Part of a small language model's weights: gated attention.
Each number is 128 + 32 x the weight over its row's rms, rounded and kept within 0 to 255. Layers, rows and columns count from 0. Numbers have three digits each. The size before them is the row's rms in percent of the matrix's.

# layer 2 attention output (transposed), 128x128, rms 0.175, rows 110-120, columns 0-127
098:102195147127183138088119134105155145170126150097123096170074097159144123137126164109121077125109141172140165137152139156126127156086120079069040163117148147115132131182153093085077147112108118149063121135117106135149075152104147068069131049095137120111164127137101127077160190188218103136147075120173117183079134092093167143145119169167151147142151145104127132122128128114157117120116
088:125089123124115069136104132079115133078062110167133142169158135130121121074105106157095117118105113084098125089076154126124122143158196212118181161136137120116130147128091122165121114128183170096157148111137110161079182101126173192117077156123138129139144060150123167175157136129142103132132141137148187103105121139199091150107167136124160046093113065178090062109108135130120114131071
100:161151157124127148134136140141140117161138145142138164114086065139145165126125162098135087146140150186125127124199128175158121131073078062095027142159135146152125164160175140042120170118102094200130185164116141144183082146126094097070128080127138078146148160128101117068141162159157090136167119107175099165108140091071132096126111147152150140156128174111112174098158120136162124107157
087:130157175148143150115138140125134158115140137140112132156087098141122157135143161110141095146174110190137139155160157149140124135076093100077024163127142149122136139178153126071079193121121100200064130131121107131204077125086120072098127081109151127162166150120111118100134184141193092137151124107166137165092123080071174084117096180137162142148108191085097166104159123103165143114132
083:156061059156103099131164136103117080096108105142144130133139159113125101117094101112166162158065133095116148086100104136121115123163192180165225075162087139105143129107125132182140098113170151097125133123156145116117194112144115219141112241124091137115109147147132140128112126150045130134122184137110141091122153153156101116105145121087140100078155071112153099148091160125110149144131
114:124122139080132070066117113128146155107088129051142150127098058154167106079109163106111116129121140171122122139154156161176128130123126159153107162145151124180093127154060101109144112122082108156156153155118120188122094156174136127158108051069139065139156076118143104115137161155156093142125071186101088153103132110147172112173138093110101114159152162217131128086182115193145120160139
114:092152119146100127140107087137122162120137159085103047137120191153101130136116115140107124097155104096168137141089144077139147120184128100150133166084101126140129158163157105162075094131122187077125078071090097056128115130108148047152153120161162166159087157162112145157141101084160128117135118126134125100117116103132159122150195112219145173102055172144073113126094075145112165127076
090:128147102118112102110110138124128078120133100147178112137166152125136094136170144115116156122104149072124139107126099114105139119169154107165193081123148081121151118068119138186190101167154127054180106092159150160047179118167152192156123169161119140075083091118136151143095063138072119122123163098132143116149129172159072222142103084106123138143144047162153099166130137130112103112130
107:134112163063109065092104122141136141094100100067154156105111075143178112102135160118111141116141142182109119150165146165171145114127098149167109166134164106183102115149069118100139108138079098159166160167127126182123095165164125134161113068065128069141167102105141086118140145134135089127126088166089091136110136127142173092164102095089096117164126166229128129090205093174152106168138
103:133139146137172139143107113165097182164091191165067127132161106144091175104094118192093088087172119122112067136090173067129084116102106174076110179131145137153054164098110127091121145133109098161131178144088103120112104108116167065095162069159123101156162089155134132157133155132181186127113066136108154125158088135139096090127172167188140085108130132142090111096124132151105162097122
108:142156115119103168187109111157152088174159173123138112089169233099136123160152148148121114096154114086184127160120108122117154120103057029109082152085109121116120131152180181127095093125155132094142139141100132056124130146107113045055140102137136163121105197156082114086157114100152136080164118100140136127157109113088131119155135155181123162127078142127137152136121071116112129165108
# layer 2 attention value, 128x128, rms 0.0763, rows 111-121, columns 0-127
088:117139175168169153148117153044175101160132162143084138171113101131137145183146147129126092136101109150153112091166150143092146179103089110123135119165129183156056149101115156125133124127136180094098153137087094173136096156072160071099096142042115130124081137143105158132141181162141128096136113155059192114137149095103066139163143116128152097101089027093108094138124129160149156114131
100:115124083051092099096124091128101216111096174157164137108171109104146114109129186143146146133139126084120110148083164094167099102117129130165128157075154075147140111152102114119139126107128071112201126133195118091161089136159119136181121086158169130165142073095127136131132146118082128135124127165131081132175129140164180087118161149096076101182130198190115148044157108137115109136151
090:060117110087056113159115116131130161110092170170178105097158109100139130098163150148110146146170140083124093112107138093136097104124133101163149140063125107175105122106105128115151110089127092057223120160164107066118078120222108159164136090157132175137167096143126135145123088121109142118121095177129099094157134187165159097119175142095116093167117162191143148072141097125101108162138
085:210119082173161122121158140103125098141145108100046104144101123133131095179088115120147108095078128184106139166134089142120157122132145179140128120190093175109131168093141143122115133172134156104059147107104175185139178102077167130083162138082133113109095130110119144117118167148130145134123130123083118111117094078110025168160061137163178135104159070107124063148131162144164159127133
116:114139150074089134127147100114149131154080162153102144158113073121137189161149156134138164171091128120117114125179129195132142169102052090102123139109146134148155121117088099072171172115111108150151200157130166120164080144118120164162080099177159054157142127090140099108124147110158083104121125150139133169104144149137188102149186070143081101136146171139122230070135111159109153134163
107:120132149124131164153115120144153063101204112123153159104195158106149127123158054151034122126174097165133121121146094110131139124142091108130110144114148135128121088128157167172170149088144143157135114139108120076160160154107100082054082137133142180067155175196138089135157059083144151078111150128102110147119123145108163147121107077077116164146099135074162139209095124100120128154164
091:194147146168165135103071164162119102140146136107099135154066155138123139160131101114153102114124095170170160153145140118134127153139112128106115118176167099110108150154130100142116117176130164145028097098115137189079160133047139127117178155099131100091093138092124160118132146168131125110150142060174189137141119090104072156123075098144103163076118091088091120212121123112174132073072
102:096132156070094140129107102127140151163099172099109130128083095129123190157162169117143154165109135147122120127161160186135128154097053102101130140108155115166146127132098093060171159118131078154144184149139169108141105144142131156170079089168141057163109118095147094112115168102150089102097151148174116181101135128133200094139187074160083116142136198151123214070139099148141147138157
101:082124213154165153123172138070152155107145124220153145157201094151112140098162142159092158146141125095088107055148138118120067167110154137109094135128155166123138114127176169126113139107129092206181172149139065101165079142185126101116070141143124150182132118176138101135120142149148102132116142166115177133126159138142136119119182160058157087128135100109140140076129142122086151101093
108:125111096073139133120091144168112110098179125101210164113193214124140094095147126130097113132161078079146169148044154081140121060144123087127106158068151060095166112183173161143082114122172100164144123110124123069112159113119166093109130105115144151155136131194122115118147125084138125134143191152160100092129101102138198131120113187098129139148120154120143089130155114092136098141146
093:213121115168203127098166158096106082144184120134072138152101100137133101175115145132134107093098088187089143163190116154153132149106101200128114147176113173125136141091137132096128158147152108171073180121134153160169181156098177098084123157117139113121126144100155076118094178160135112116112152130131151156103107089095058141156079152114174142112163093074113097123136179152141168092173